python train.py --vocab_size=8192 --norm_place="pre" --attn_scale=0.125 --init_std_down=0.00491 --lr_head=0.0101 --final_lr_fraction=0.0 --max_seq_len=512
Each number is 500 + 25 x the weight over its row's rms, rounded and kept within 0 to 999. Layers, rows and columns count from 0. Numbers have three digits each. The size before them is the row's rms in percent of the matrix's.

# layer 2 attention key, 512x512, rms 0.0245, rows 303-319, columns 384-511
111:472539505538518516483486511528497504486520496499463515489487518471540476517493529496511505492531485490521453499528469493552441540479519504470489499518480506475509504513513483551471514512490504519511506517470505550496459496511508449465517514495522482451476496483478501491464459551516458470526473492529494485527473548535516493494514503525545477457475521490541505485500525440522498533495
108:496492519515502500499469548591474507502464454469526496519537509497491493553452480474484518547520504525475474505506533485521482514501543550515533524552498510482444483500485487505532497530475465521517477471496532529495482497476482497466498479556491485442517519477498459496478453484494519509521460499479511496551469512493458541554487496472505480459479462460558525463439506459496542501486
122:520510533466492471538485494489501509457516459528445500475511495502522495548489512458571515498489489451504522479509532524543534498482499490481479459507481533517504479486459460532507515522520488478506513515484502527515466493548517514478485482493470461496506489520471491473497506459457497467515510501499485473533486458461505467445467482533545528512450520499493526484529495432504509493553
124:523450489509525520504501494506525476525470483494552457529545493515498469477487498478477493495519483500458483493429481478471462491505477514509542520522518478470504450512494495471532470489509521506511482498521512508477486471454485501456493509539528547490496498497518531528514488503545493515453519456499518540499470524548496492505511508463506482506517490508502514513511521503529516533488
109:440515461547490512492466470524456500509520497489505548555478482460469456493498498526460538463524496519514502466546476483542553572502524490491514465491513453502504547502486470525484502524491493563493497470516493517490496509478495494487506508536520512465484494505465477527480455500516484487518494501503526543499504533498488513510532476505505492523494510498498470508488528490486476509516
109:523501507468493488428508482490501501495503479518519531509475493516532512516528446532489508453473475505523504491497525476460485494524485471535518508487489493550524496515510519528471532493491495505513509523515486476513535550524470513538505494494428500551490532520483541484522542494495513494509528516475520484471540536488525496449523470536488537545518505481501485499555520542484463495485
126:532494518503474484531480475479520499493508456493512506523515482467508502506448495465534515502528511442493498505516547524496543496504493444496476510474518473522485515509496488463476528538526487496518484500489536502457509505525498506498472497531489501498504464497489530515494522492498505509506517509508505462500475527440523506513469480511504520512485507535487497500560517522461483501480
126:519510512558521471508496484520492476512487526517473481485563500502513524517537525503537531532534496474471498510512475534510481485474518554484470514510524507469493514513488466492520442514512467514508532480496494495512486453481503520455499494517521513458466505473468466520467478464466499490530493486493513506517509467482502501482450515444505474486483491493511514474481518437499540494508
104:542500465510468504477489513490500510520516501473511530511456488491519484457494496474506499468498461513549515490491470471483519532526517469517489494498485480509522516531505518510466533516494483548498514498510529437487527526489504462508469522495485500538456512507465535500493471547514508520464504516463456509447522507494523482474484477488463551539502492506529465519478472560426446515487
111:523505542468475489530518525491527515472528544508479509508513519456496545496503471522544521500500539472462512527519542537481477477477476539486479523532484494463479469506542432480494483523513513465514477464496489516486473459540503531493535458495499429520496497448509515437517526482473480487514467524504538498555506500472502473521499526475516466527457511502475547510502454483505546496495
119:498524544443480514469556470512472528534525506524509493503503538484516514510489497499489461513502536513486502505508489517530519454484505508503450520524463513494485505506509477539499504559517477461496488434500501491496508506466518496480487522486462485537498520522483501499490490481494536471501508528512545482491556463459519503501494489510494514524495495500496543502463471470474503481518
126:501500484543478494538508479515521496491528494528510504492518497485467491522512491510480455486483503465557487523515512524489536491470529491463425513467495517490571463525528499488515489526512477521466501490499505490497509502515508509524486470523472515549517524511521465486521542484465532499532523478520503490500511512453542485499490483488523495443511478516470490555512471535521475506479
118:481519507511495520533521531496484532518493472479504515519542514512495497528477517469494503523500462521475469497490467472523492525491482486496499475504451523455456482503579485508509522467498519522508453507497517550503472490495472519506493510522519481474520518516462473458530484486489485450552470467520501520499474529500524521551483527454501466437506486479527455526501518462521488521510
124:484486539492496486525518514490529506546509504505519430470511491506458458527502517461557477512495518539492535481495543534496515492452489519489500478547443555493493464505514495521525514517489462497477510491540515526559474478437521491546497464531447467523505526499544476540477487500475551501532494497510511519529529452506463539543492501490477474499444472529513444477490479475505523501500
115:511478477505490498491498532491520465520505478515511540505496537475482494453537512492525517478505533501505510490495528515498529493452452484520557507482498522550485517491481499465529491459484466494532541510500489500530524473473498447570504497474480444529481492512496515540508515524484502528483512510505506524461458480500493488481494476495415504559519508490584474516509474485489498491495
100:469546538488491508462509530592495518478468531494455461525546536515554499476501501456483490525508500507452472497481538489548463444527493524508498491531512499401535481479506491496521440474478477450492471505497540533506478476523496520427495498513511477504530497504493506518489503479484490493477484487540535485536516503494500491514501505515505503505467520496475518500468495459524538479517
107:490483476513504505517509486452513501507538473520519476491505478471492537544515476525502463452506497498490522478536507516482535480481487485499503526462552502493473541491498525487509511499490472546453493507523514478512543485497485495509497490500465494517461526537477503473492554508492538528524535485473486542490473500480513511491473454506538517533515526513501496499541518522509446526530
# layer 2 attention query, 512x512, rms 0.0288, rows 304-319, columns 384-511
111:466510510521526521506483495523513525494531560559512482461515476506512449497507538464469497476487486479539513490551473487517497499465505474494519522475494498498479529509505469461498486492526502500474535478518502562476460505539508502458476501498517524503497476526453496507508481490511520470475491477521507529510459505521531498483526530505531518508486566436500523525530475516459481511468
120:525464544496460489507511490503529527472492512547500510531499555484490492531499503532460492518518490477489526498477441523479508494503476583508519527505510515526464467498527503510480488530480522487541486502465507496517520499501473520520477521491479472441572481440503523519539488537492455463527494517459516394503528494474471474578475472487518521518532452498464490490501543529462479490491
118:511505506506492535475534476445486514511490520459472493502479470476503504503493464542541505469444528511474506538518533510515505484468507500542496491499489531473536527517473510484495483485505487491530509486514479459534476518478527510498564446455519531519417471488521477467472549495478449534485475513510508519507530492470473518436531501506471506523537493488499507475510456475510504496462
113:498452510520540507505469483488477477527515506505501486471506518506529488504495524499451526494529557483479516528490477495502465463480576535508422540492459475458477511501488516485518504538524503487437573502504535492514501521536481516501480505488515514501507489524504499506481494517534525490471472504489507516508499490493550476499499513505502518476448516480482518501498496514456508522480
108:494506460484465507520514538505535487491523494500475492512483463494525512481514503483524455506505484506504523457547531498511557501523491452470503505510503471507486516484487511466477523489503508491509480478516503448445480507499538447528505550486481486537497475489497531488506526522485524518462537480461465542498457507484488540497493500516523476483491520559561535509507492506547482453518
120:517484494507469540526507501515519495399479512549486495484512563511479498523508498570480499514485485507518509510487464514456508496518477524515538512526497548515493487485534489539498486488547548483516534492487475463562523482511462500510528497485482484519501506490492484474526522511483467508500474487490510461491519501494469472458465485490506500493502476508480480467500485493559495499523
122:475483537484528505507496482491522530501513517528509473458492530484521458500449452487498482509493456479471511515456472417503499499484476536512541535501532463486446499453557476474465484532492503492461519514484520531536467520446489492482480461532512514480481442483469493508474506508495480532479497494483509471543523501460519497516520505500503541563501503477449506462545492475442501561460
109:503528510517505545530506538492497464477528445468454482463499516487447528503556484513486527495474552481514524526520535461508496489507518469539485484497491485510528511540483493461492480503459530504493500493511492479540478539452498502521538491513515558519506505518528495477490523491467497510517483483520531543492460511541504513460512501514492430498505481509518488518539495511570503499489
106:462503498497494493489474517545479519449472538518486494485493453540513491485547536497504487584483480514535470511541529521474527498523481525488513535485526519515504523463476497497507511468444524498521498524523485527524484501512518487505446480547484507499473456484440508519546452489514540474553526524485503489467501486503487488512510503494502535479518522493495501451513548491492509473522
113:531546491504522524484471549483486509518497509530501496496487522510546461490514478477506496470508502468488505519502538476501488511534526499498519475472523472533492523526469496488475529505467464528491546530547531586541485528486511472496478528525467541519479480505453505529521464513514537497522555523482488519488489489537515475543515469527494512529540536460491508519550515521513479498499
123:533500509447495527529511503543499497446472473488442500512500506515504503485473511495529503526545463515479503423504507470496541492523448503515516456509498521526445552455528494504500529511517508485555512497528488503492508442572474495515504543497522486501467519473484528502532490496494498519530486521488493482514504505532472490477471515482483523545498459474513485441523509479510495495518
107:459506533523508492483475503523480484483487501487504493524517496458471456515474509496472526483526529484525501503539535496483492497469523513493511502500490545481482505520496488472490488484479472502561524505490479539548460538570536531469544541489497481493500523442506510502464475488484521502491503505462498490505481494441472514519501512496513495517491449480490543464519526486467528497482
122:528545553473449507497484549506517491500542511517516510470472501545523539465511509514523477446493439537506471493426479482488508483519494468479533513492567499527473524456507500495498508518455477515522498573536499534505464493494484501491500454456495507495492497465454514486494524474479522517504493477498521480490487516527483504550454442509535474511490521459493499549522482494502498527504
120:524502541502457498514498506497496507533549510459559482483493510505537531507521484538518439509443475541524564530449471487477518522532496464485520508481516509504504430491523513524494520470500505524525451522498495487528504512444485499500501467525473514536490489468486504481494543458509510482498476454505490493528527539454501505492477453512512501479496532500468492475506487505457516540502
103:550502488491504498491490528455500521488503542518502510478473501489509476576465495499528525493491467503524491535485516505500509493438510506489508501521479515516499501497504493546496512541522496517463497549488481488545483500480509502483483494462501482477470488502493502510467464525519488476531504545507487511523543501512493546475511496500551519492449452473503462469476517503528493524459
111:532538449463468496498525510505504493499491496495480500528496537507526501470494473528474461516466495485475512450486515460491495521546467488468539484496521487519527493509505535498504467532499529488505525457488489483499495465521503468504484511472532492503425481502469525517535459463502482521529518473495509468490492490524484476512485525501454497501547475483526525489493468483503446459523
# layer 2 attention value, 512x512, rms 0.0211, rows 256-293, columns 384-511
093:463468456505524483495498478528503516449503463457519509495482463497496525463484530513488506536500544472518496554513527518574470520536566479487495529476504472505523501485487468508498454484444529497518478506470488491521524479497500516460518527482463481498576493493501496520508491516489508491488533484484486496468512494574538459504496479480517480483454495436517503499527533467481503506459
089:481528503484490516469489506524540487488512526509469508509499507538503474450461482469552515466511507538513543536507485483493487510548513525506526533477503507493481524519466518501482483500518528490512489515498559492486542463477500496491486474479506511481499473482449486446522519532527450486506425467517510469489486505502481517495505490496494518512481533505494507462522508502515482528536
091:490447471489564579497482478479467512514467499442491505487489497535494511477500495493529521471508470481471493510502483492497542518532527501485460498488493509524520495482483429477511481486504545471506467512534517504491490470454533495502477536506481503523528504504514479489508489509497511547500536519496505558499519474484517493485509517472513479472501521511480526531481500537465528500472
088:540481524533573466500542470482540485486486491493471514532495482526480482451494522503522504526468499490504508539498470468518510484513533512506517513488509496524454498505488520522513532531493516499513548465562476504492454500485516520509522508526502523484517515504498496544498522535474555475500470464545468502513473461471484506473466515516538493474505451534532484479514517446503519495507
093:516473505509512499491500474483504507481504486467489512470509491488497473520532500493478486521505465517480491496477490486485462512466523518474506457507516464486479502511530525480473482488513529532522494461511466457453505521497517506485489482478473558518489522469517499486497523483501456487464536495486501472472508477500489526495531507493456513470475503496514506523524519518479502472455
085:504533516481508501490500514538531463479492458490505518481523523487462448501490509493538482526481520462494529490536483471534532510490474522515485477524536550466513550506490471500530483515506487464536520474499518527544496513506489522510462519493477511487494531458509524568490468490495538500460528537549489490497512491548471520511504535481497489498458502468505504399493493489524498480516
093:501515546499509527513508511488522468511483558534479482508480520452523503496482485540503509474500486486517455544480507511450560525472445506485486487503563489519521522507466500520480488509521509537508517478478544524555526521536483468467490478464509493491533519514486504471502475435521541460469492518472509539476509487461471479470462495472502565496494487524497485493501486487497542562509
091:532510510488484506498511491503546486490482494509502506502470485493532510488470436537502468467487540496485481513462453512524451478486475478503492530502513458487488489479562489482528511538468465504523494540492524498458494522496515505493502546484504519499513518478495451475478477540509454513534486483506540473546517520461495514483506532510510495511520461482489483510470476483498492509488
091:472497504483500508490500499515469501495499468483459485484517506514519500458516479498541462538489486478527499485447463416495533511474557482486506534509491471536439488452489518505458509490524469523482516513522481497495489500462528496505518537476498544471509519496505463532493496521533495504505482481501495493501485539565492471514499458498508528502504503510488494485521500463489481564512
086:504541517502501491528501477494505486496501519463489466494481502496520567468479504473540485477503494506491476524532456529508522495487502523484490509552529520474460530507495482489503515470487501511519434463522485508491512487500515506508492584458460494460466529474489515544474525460521550443489476501521498478532507504524508483478524518505486491483475511510464499517506517478501537474504
093:507510476511532503527501443483474511520499459476501520492498530522505520524455553495509492533471522511481532518497456497509466489513546495459493489502480509500518516531525454502532493560505501523480503502528481497494478462481476542513502477491527539488516487486483496464504516473503485492505532482499523493513502475511535488481491501544510517517481498475514503527498506502515465556510
092:503494526501537524464530555507533488433473477483461478495511493488513479499482505507521523494533443516511534505476552468504467495540535472463498477501520483515524554486497470495515474505548501503443476457476499511515475504510517495504469491500502496500512458536493533482511497508501475504481543498497505543461508507468491534465505501482477503454536556481487525449517462508505500513500
090:516484490491513487478510543476512502469504501521460519481510494489542476514510506475492481455508517505556500502468469492437504471484472557478488534498508487479529517514497571466480505533497504500465447494462475485517492521513491481492446459488463479485527504510490521516471526548519477497486512492486473506489520502471494525482525526491500504493528521530486477489484481486505489540466
088:529488490507505486510504458497472479552499441468453518473486514488523508553474535521486557509467506501492497474521531524500514485501488518484471487522490507487473509517506477515519569511482483498517503470548454467546502456538536485496535528496506505504478556498492516476513519435512523492507514487440517519488519509551490465504513520508510477541503511520528537479551478502505472499505
090:491536507511489495500490488489523507522483508469513486512542471492496491448468518522528485482486500526497490513528511518462466513529509516497512545500519521480428512496557506504499464535494507521483485532461526496509470510478487480478498511511507492492519473473487484516496531455498454489488491480494493552537522495468533499431495500515552471509485495508500508464509482475499501495439
090:507510506494508483508465489488480485479489501483493491515527529496494465483530515509524472502477488500519503551502468492476537472504550496509478498503535524479524481513513477491489484481539495485546530541490496514463506484469539473514525531508479475491574530470522487510497529513527532477474470502522499573508526489510494528509498542496512501533470506502476524488493506466477489490512
091:553525469501507564492471485513559507449516503512470521524530513529500493521454483540543537454508496498482511505466514498551460491493494523493451520516503478512509489483487475500524478507517569466485536503452507484423512487478491471476480476475481497508475522513519482488528422499465548526486524503511492522508491483509517485490511496500494517492486493503488496503500481518465514538500
086:499499456503484521519465490483455511490498539506514477506483515490476495456506514519508490527490463491495498462535480504508484506552468543472496513510510447485499486481475554522492484485555460491466501487535463485521497514506471493499444495517539548488444537498504473419504523521493535485463535478460502473525481504565521512478493510526528519480487460513500525461492486482476484477532
089:494504503509511517494511494462483512499532527529525509418527490527511498505463490490526517493504474533462473487552451472533459488494503489489515478492484502491518491463487450502492528485504511487466486479540475520512482549503490501504523490496517517469475463496512539381471495444517511528464511512484483536507484503487509479482484503510510519503494513485518470500532491499504466490516
091:502461499496505442476463530473553502514500500475568517501517489534479527439551535468470525503488513520538568496465555492542528517475496505492489487459451497460482509473493528473479470512503442491519478510481494500519486517462544495519452473473485490514515526519549482525484544477520505491490514487451499509498524502542499514484507449459515525524467464528518522510490499495488517509514
092:523498536491523486458510508497480496518532437480530518542505531506471505501492523495484484510499539479501523468514472464525472504531496503505551525515528475506489471491512497508510517554510486495527476521505490480507530488463543500513459520444519513466481517535475481528488503518504534429496511504466487475463514495491498493505513503506477528488456553516509457528460481518517508532518
088:515430473518475477488493466510495493452495518494518522539479499510515468453528502518429484436480478507489500491460484461471502506477538504477473524497469519485491469478509550504497512428523505520491467547482499467545508539513547523503493503466489540478517509517492467462497471482488526512446471489489523470486519525506486496494508498481514518460497491520488502491510496529556496492490
091:559493480508558472505486526500506484478503547497507500526504491490512451529446491523488501505477529501543503504524494510518528507452458505443532466494479479495510511493486504480511530533439487497508488490494497465494507485527531485479507476482486516510518497498503503573461491564517517462498502531496501531501491508526486517551529511468480524482444531545478507485502500493481491526526
099:499508489531515477535485474540516483522482441493462521496494470490471519421507482497508513482487538480512490524492467555453543512511553488489487484506478476495521514464504518502513521494509446537491498537490478497500474519511500515467506534491492491500501529487464493478510495480532497454496509495534485481514477523508443528471493493493516517501488490541505518516510514502486516499473
090:496481502500546537482498503504474463498520562480445516518512504489527492518492453559506487470501489512480493493473493453526504485490485499545510513529519477507470500501530524500496481439478484515517485487509480474511498510539475509493526491467497495483509505510479469507455547513516480525500510490528492539519496526540491510479502503496569502527529493502506485520500483507523466446483
096:467536515493551496511488449526500471493467480480523488489518511505478492406487476523510466503515482469490470526489465499498492518482503462470470514488489492507495520487477491476538502489531523463504487503535545510483495485484554497503479485499507479498491488456493490568531537483515567517512507484501493486477485494555471528498521495499518521515540490489501516502478513516470495487523
095:506428468484494463518501454530478469532512490525498488499483492525509518531437473479460527554508516485483513489532533497459499528504509514505487543489525512472495485532501437505499527442521510468478467515549480476488523515512514511487536480542496493507478469484537501474478520490507551467517478470552523524465463529509515535515492516496514523508506442511506528507486531480505483433508
088:485484469485489484478501484488528492511462512490504510463502514503480479484517539504538485499501509539509510515476504551449538506467482533470466508498464467515484553502462452544474492498501477520503488525523508448468504485472487457490541492476508469485478495497526502532474477503493508504522567472465510466503525519524505551511459474500507510523507526510527515504457525511517522476494
093:523511525488464553486501505534497497506480477517496509486492509544521478496498521490527523497467520495509543523531463513477509499485477497549488494513537484512496461484468501489526497495518506493489513492520470482498517509539492522501485501514487524510482544494542520460500532483524483487488538490520503457530522478478487475514501481493523506498509483470526508533509513537511479486475
086:513551528466462516513514517517466477492517564554498484523494530530539490465486453511508507481494540473497511495532517447464522505451496476548521477491506494499470547505534506491480521507499530508491510485480490505477492493485494471459547505489514460492526497483507535525472507500506476496460512494469530515525495514446524472528514481481543521526493482509506451519468454497483463502478
091:521583490549509478465519519515564503545496559473470509488506511487518508520476513497505483535517518547473495517507496550493484511507542534495525512505491537505517495503512515542486530453499473487482480494441500492451486534512466474504497505479532474480532493462443531474475498528482468503470507508484477481485499463440499479423500530515484493532508472502509464534510507518494535527534
085:558521529482512459494537529497520501455472501477531510463485518501503475492511550477494548486488496492505497467475457514496477498515495491479479540499475514517493473524466521481529487492494514489486512474480459485502514500547555489502463490525488549544486552513527501486520536531483437511498474491443498538448499493491519520535495523499535473485470501506527479500486513466518504482471
087:480509485490481503547518509500437452528455544454541481498488497536502526509493513482497544490463478545517516478496491536498533509496503498532497505467481449497489487490481473517487491477523493513517528469505501522506513488469504484512485531492517517465482459527533499464514499492524468508535492505478503537511489475551546493497496476491502505475498527487500479577510473477511521498534
095:479529520510501504469499543530473513535487473552520503513485513508473512506462530502494486508497486491494522410503512470506469507543512490469522493476532508517495506480535456525526499517496523501494512543513518498494503486472487520485545567488522461539490518463501486488486505435513515500514492512453505494542537521476545471471521476506484452490459491463493501517491460545511480513499
092:505451555502489460518492487530480496487489488499516470508505504461494464536484531423525515526513478473479495515501468510501573486512484534526524513530483489532492525448523533509439474509516458492454495504448547486540470495489522494512462515507462502533512531510483533513460484531497500495494496505525533516491516527509496503487484496497505489511488530484514527459500516520505534493483
088:509523516523494476492453511476511497509476500494524485498496505496497521467547495513523493478488484504479465493485487501483467487501475550488489490531510525489464482479503501484521543457509500480492509481524521523464477460521521498485471511507514541487473511465477469464515503518493449468499482526511503513450452468507521475495468480494525524494526546493465551501474476477511510478521
092:500484486519503511488510532496555491539472527502511498471498515513542548505493474510519486488499490443487563484492503468496509514455522520468513536487488502478452492532480514497472510488464496507487506463461478511497477522508485489496521503492492481460496515538464527493498506487483531481499522510477504538493479521509495449519475494486509505489441521529506495543480500520513524532444
092:531475480516502439487486481480541497524510470465490510490513488531517518526503492497524489484510492541461510476543514500584475492457510476453511464507523475467513486500479534510506487492504473501519502487501483511463494542488528485506488496504484492489463488537466486466479468513500539486508537476515467473486530548497465519471449508511511497501497503510483490477488500496509484514538
# layer 2 attention output (transposed), 512x512, rms 0.0246, rows 256-293, columns 384-511
094:511496495497509511519493482481515495525518505493513495507504539507481485537558483494479537499519473522507494538516503515437491505511464535495533502516437514482496504508484497496485520528501468506514522491483492509458504488513515456478464481484493530485528553511466494517506536483515438493484443505502497535519513481494478510518450531515494487487510476530518489462522516547481525499532
088:495505512476508454535536475477453494470514491454535502468516527509515486510560520515498467557485485458511490485481526540525524484505504493481490513541496511538514511516480515507505555496513492476523508501505456483537448539535487489514517523491479512482500540502517474515474479477536490488505513507517471533543515508516515500493505456487474474521440467538519461462487473508492474478484
090:535493518469499489502513503470529514529507492515545504521491538458511500511548500487499485547479509537544483476489524465443505517480505485486544453500513510532479521470495503499522489482498480478513523494477523529534534518521453483511504473506520503468417486460448519489533535496528484473512528488518512458475507506494488476482480491484494440556506495529523505459516510463513449470478
091:489538496494503504518494524489526525512527503505515510477496457481522518551534481490516502458523489505466530452497549557464487490462512479519517515494479461544506505487484544512468498454549415498466453523465526508544519497514496510506471505492498481540500444527541496498447485513528485514534483522490543495469527533528533509487505508546495501521493563508435477520489470542505460538509
094:508433510478455500480488507509496470516488538549503485508518488504518510473503495556507525503499520458473526501514469497524528487534518516544495485526478521525526505510524455477511509542472522469508484496482507531494529495521477502508506520527480489507475479518511483486539444550457488525488487526505516462556496505496483490522523519545543517550516482523497519519468477489503522534527
085:519483496527497520473449479487481516524527483500489511525509465498533521473492496480520493480513510495475477516484514531499483485502505461461505500491448444550521460474534551519492505480497489478496496528534549468530519529487480491497525459539504480506507488527474499478524534518508482529506492438478547507481486490483497508510449483532524510535477561513518498562481483531489458530496
090:487469459501519468527509527495457500509498458483538502521513476518470477527484544476511483486530522503516495479554482472519497503542486458503469491480496512489499491479489479505532488492496551532467475527532465469460505511482547512511494513554468474521439494463494470529501560498484477539526521486494478471491533493576537501507524540478501473479502470467518505498488483483531476468492
092:481504494471531445502516497491507453520519471555514529455544502477484495503517545502495459509496506474504541506514528498524508516483541514477489484508487527497509538483508498461499509458481529450471506467538486466540454499482476509507503505505514522546495467507468524486497535515529535531452513485469495523510504488517508481518470468469511493500498485516516486521510494505546508497493
093:530535483490516483475512533478490511527509467499530482480547501503477486531489531456508459473494492519526515512492500557467449502466495511547567521502485503486548522530471487492497493504482485486504464485455480497520523508498464481511482501495502491568515503522545561484509552458493544531491516492425516479507505514482484523521554517535508549479480498508524495474479526501502508464466
084:477493461478487493476487530510518499526517484544491527508519538513473468552539508536500514521480493476494493461506508483462486481519527524529539502503496475538513514481535503529502463489488501500510498485484500457479502487505441473507548463504533511530524487536479478511515521478523456552502505486460475455486479457526485509475499521483488493517490500444506537528540466525494479509490
097:522478473476482528515533509527498506457495526501480506503494465482500487485530485534515521510493515492515508514480483513507505502525474500464561499519498524497483496489453531535488540473497498484483463459453497488508476490501495471467498509502489536470481481508488501493482486555511506508551532520497507498516484547477434490492516501459476486496512494484471529480478486536493529533515
096:476450523524537492506437530471468504535486519509484529481500476534483513436506501525453494478483517522505489482518528538464498500527473504550474498500514490492491454506471557489482544511415504513525520563500540530474544524470518544510533514529505487467477531456509490502513539460476506539510449527518504515511492485535484524519477485484491503539485491529528512522432474506510496474518
094:515464508526459484510477496464477517478484502465526533483519505513463509483499475498525506544498492484513498467504468473523503499519498468488498502524569526502480509498505457505550495494528566478533521499510509493484494502505499504505508499560486448515468497460489462467547510452499552516541520504490511491525478481503500470492487498491497486484525476533505517516495490484495479482524
091:547546512522539535501480497499524545506522540486495509500524466523465515491536521519498519522496461513527491527500455493486511503455509537526523507467502494525519486495530536487461443492471488510467462488480518478461498498483491502498499448502477452509526431443516504505445499526464500496455469525544474458512478458482487552481510493498521549527484499482494470500484536531499523517512
093:505430494505485504513527513492472491518477505474523522481496510469498541490483476477472517491532493505516497485461519465517465503506491501464503549515513509490507529500444468546489513535499519477525491493514485512479502487476482479504493486493470517527463511519486517497511500507526490516485504575486498472528495526457540497521510478471501520500512452500497514511503463519512521528515
093:543454525476527489495559487505538467509515478506494485473510462475499518542512501481485462499532455498511512451500509515477470491457485507522510482484468460538509514497532483514445487467497472467488491479474491455541507501490480515497465468500501542528464452479488527508497552494528502501519499504471492440476494506531461498516500516516497510478501507476533487504505496522472487470516
092:508504531481524470544479482472475562495508506478495535521522481500453490485506500481494439545480504501481484494496523522452483507514487454477509487513491532492512472496504538511494500553478470505511488502552551537523466483516519515520514517494502521455525520498511509517503499477473488520472490495479504488508522501475488529521476481478500519495524532495517529486474484492501514464524
091:456484549545463486507509544489507503494501517547465484537487497498502512565527493518466541483513471519549549506503495529536490505474559447524524493454511512506512498539478498489469522551486499543526485497480528529505528508505510537491545534495488504500519442497481496513506474465461519499479476488487519482521473501463466506513478489471519466508523507511466484524502497527548527502499
089:511465503510504521528480488497492513492466511486469524531488493455476532485558527547480529482492518477505518493482519541506504508521522511469514502500480527512500501551529552498518533508521533472500495491505525518503498474506457493498449491511504503497497482522488497520499522556507466460532516524490471442552491483456471533522525461484518529527502510465452536492495477521508534485519
090:504468493519455502524492516479490489491482484530431457532509497469529511503470502545485479548483525513448455502508522543465482519490522483505478481491535497516500492461525461517483502509530536521490514535493506514461540486515500473502540473532524537503512465531470487524526442481517468470514479516543524507465484491494480502501515548588479495476567486536468546491522540506504509480450
092:452484452485483483531492486492501517465477516517466495484526486493515504465538506542519491516467468453514482526488530520468514522456505514549484489507475555491517505495524504519470528533536479525475508502486493467471490484527480467465512509514495488475508493461503508487512512484507521531508483523506518471522504505528467517513499504530522504522531441495487499457524508528483496474466
091:475522479482479519483539546509492508526501547512496523479516523505468485447478519489537466560496525492507505512509529513485497500535477517534508488508518494536507504537486472516471498541469467483530498453448496506531496453530492481457522491516533480518507498527561530517479515470472462530519541519485457511556456506533456467529504483504471464497500499490472477490532501475499529479499
090:508516502496523515525474489461493495483519450508545463449470515490482483461477510510544523517546510506449496464513449481491494498466461486511464517501481508496487500460479490512508466499513504500500481499539519500462516559505486499499513506501465439523521532465515521445511491497500482519501513474508531489519519487526491533449491505500548514507570466507535498472505486511488486503528
094:536450451484486468476498523474455481477547537499511498491505520478505483555517526496499504528493527507515508468534520480491494488455491550513491510450534502500477497523493508484480480514493523479499508459501507519497511491529506523500508481548488479518498533478478492539491554510501507509529489466484500480516441488492541467501476486485491463483499494498538500480490476484464494477486
087:503529522508523462548553511457498525494482447509549473493475492524527540559512515483481493538513470504524560531495466524544444519524482515462509549494451498478545493513465515483505476530501473464492484502535517492482522476539511467516531524530507463501521496468510498487469500521463517518465508543464511477512503488483515506515467489494496538476497522528485464499486480500464505509524
096:477497497470488519482486493476516535536522495500520542507500547494513555507472503455493521508465530543534527458487542503472521503498508518465510478499513474511505484514503522497502497473490507478532503498492509524552503494484468504478546529495473489516463496484474511446498503506450482499515520518496505481489507463456510476488491507484507500505482494512526487492540474493512525493484
097:480533513501519515471518508526529522518453506485522515506483533482518505498529485479512471445479479458495480544490489495504494494482457546527532480472468490520498514455478510494486483501483456561503511500454471524488504491477513470501515538491485521500516446533493479512492490488493498507499493504446474491504519532489516473508499481513483481502506553454470531482521476530473437538485
090:507551528481542526487506508477506484552532513485484444531497481513523502521452437523508459485516499471488508500545466496553458488502551452531493503499490509453486506491517526499491539464500509464471483490498477517495524477541537564521489531489500531533495499496478496492535493542500526533487535519539506501479467510517509468507535523522485539492485499479457494508487542463523457502502
094:532484490467514479491469475465497515476533530447495493526503501485499548550496499457496474507527463506520476513500518479481539492504519547497549522490454480497494519489555504492461454483495468507490472516479464502523496488506519460523454509516494502496484485500501531505508505506467520468479460495477477487488499515488534495518524497492533474492464521507487500446495525463482468524549
086:477471491562516462536498487478503550502509466498523517522512503509514508555469516472474560491545488506500525480427435498501463496497500523476511538515490488494477464510465509531516491517517492493523520569546483531520473457491482456516475465539503477500487484551542468494496485471509526472532503498544504498503519535505506504512482487490449474451538526481525527508543515453489503476501
088:541460482500468533519560501540460522520477483528544467519502478504504462488460465515505500498477488521495501498527511463528512492516440459464488503491534531498502495520483484515549521551489545508501479490538521501557506520531500481499483490526521475518475515500513471484483506502515473522528525519492522497508492497544491479516485471490516515472499515448522534533508482515494498501503
087:477476494501449489458468503500490501504509541494488511533465511494487523517483483503508448542515507503489479526544547471525470504551493511550523463525532516517542501442522503538470478526480482543525510546475512487495492503523503501496508499463508483478506468494456485499502454472517532485506495510508487475528503524524514488476482448519499496504496472508460511518474529507535521531512
091:493494496516488497512467497520536489478471497510464494475494501480521500478526476522498505511504521503503514498499499489487489501471519493514498501478464518510530500470523537520516515465480502479475473480495525488485505527519508488512481507499509497482497464496495482529509512511480517482497528490489457501463474530506464486527502532538509529464527471504487545451531544492485519487499
100:540503532496516513557532494512496495459508531502497479492535482530528491445519483513486481486511501526461508521472478514470494482464503497499494515499452487465507483522497509519484500481511509485499522478508497513527501489475460507516479434483516566491479483482545509480468487570488455474483495497534537504502493510479473528513492513497490523548499517497493525486490533462513515507440
090:502477493527505515508518501479502469474503508508521466535500492516502499458514483559492474482489522524491463444547468466533488491529519487507483485489516506489500483508469462510504499499531511498485527487517449521460495489491549523526538506478503527503507492451508502520499495481523519527503505490505501514498510503519485496504539519505516463471500496498488494530525502520548467532472
089:519489482472461490511513500507473476522478498512491511498474487493533511486449463473460528528465541511489543452485533482493491515500499468499514517510507465522500540508474494481501509518507508494478455494516524498506512528484469543490498541471537459480482491556468542529492522507516483497509484506503504488532510509482512467470519486459489554520485452501490468469504493494487508543498
093:470529504545527505499470487501510514523469469537479546491522471474461493524500527468495488516527528506474450465513485508493519494462489552470500460493469513501499488426505513426557502488534506483482526513553533511499524493477465521508478478531523495525500462527492489512488477459501515520503471494515562466507556459481499525471522519496516533472578481523473500528508513482466486475508
096:487534480505463526510522529502538471468489543542501474494487497446475486506482513496469483522464525492513510503517509543485488506508488509568510493500503550507517499491511488545486521477479518512534481471487483488473543470502454520493503489474518483477510499481480538514474532520505513524501526519500509509507477488527483461508510494526483534491496475502482454501493475505503437489470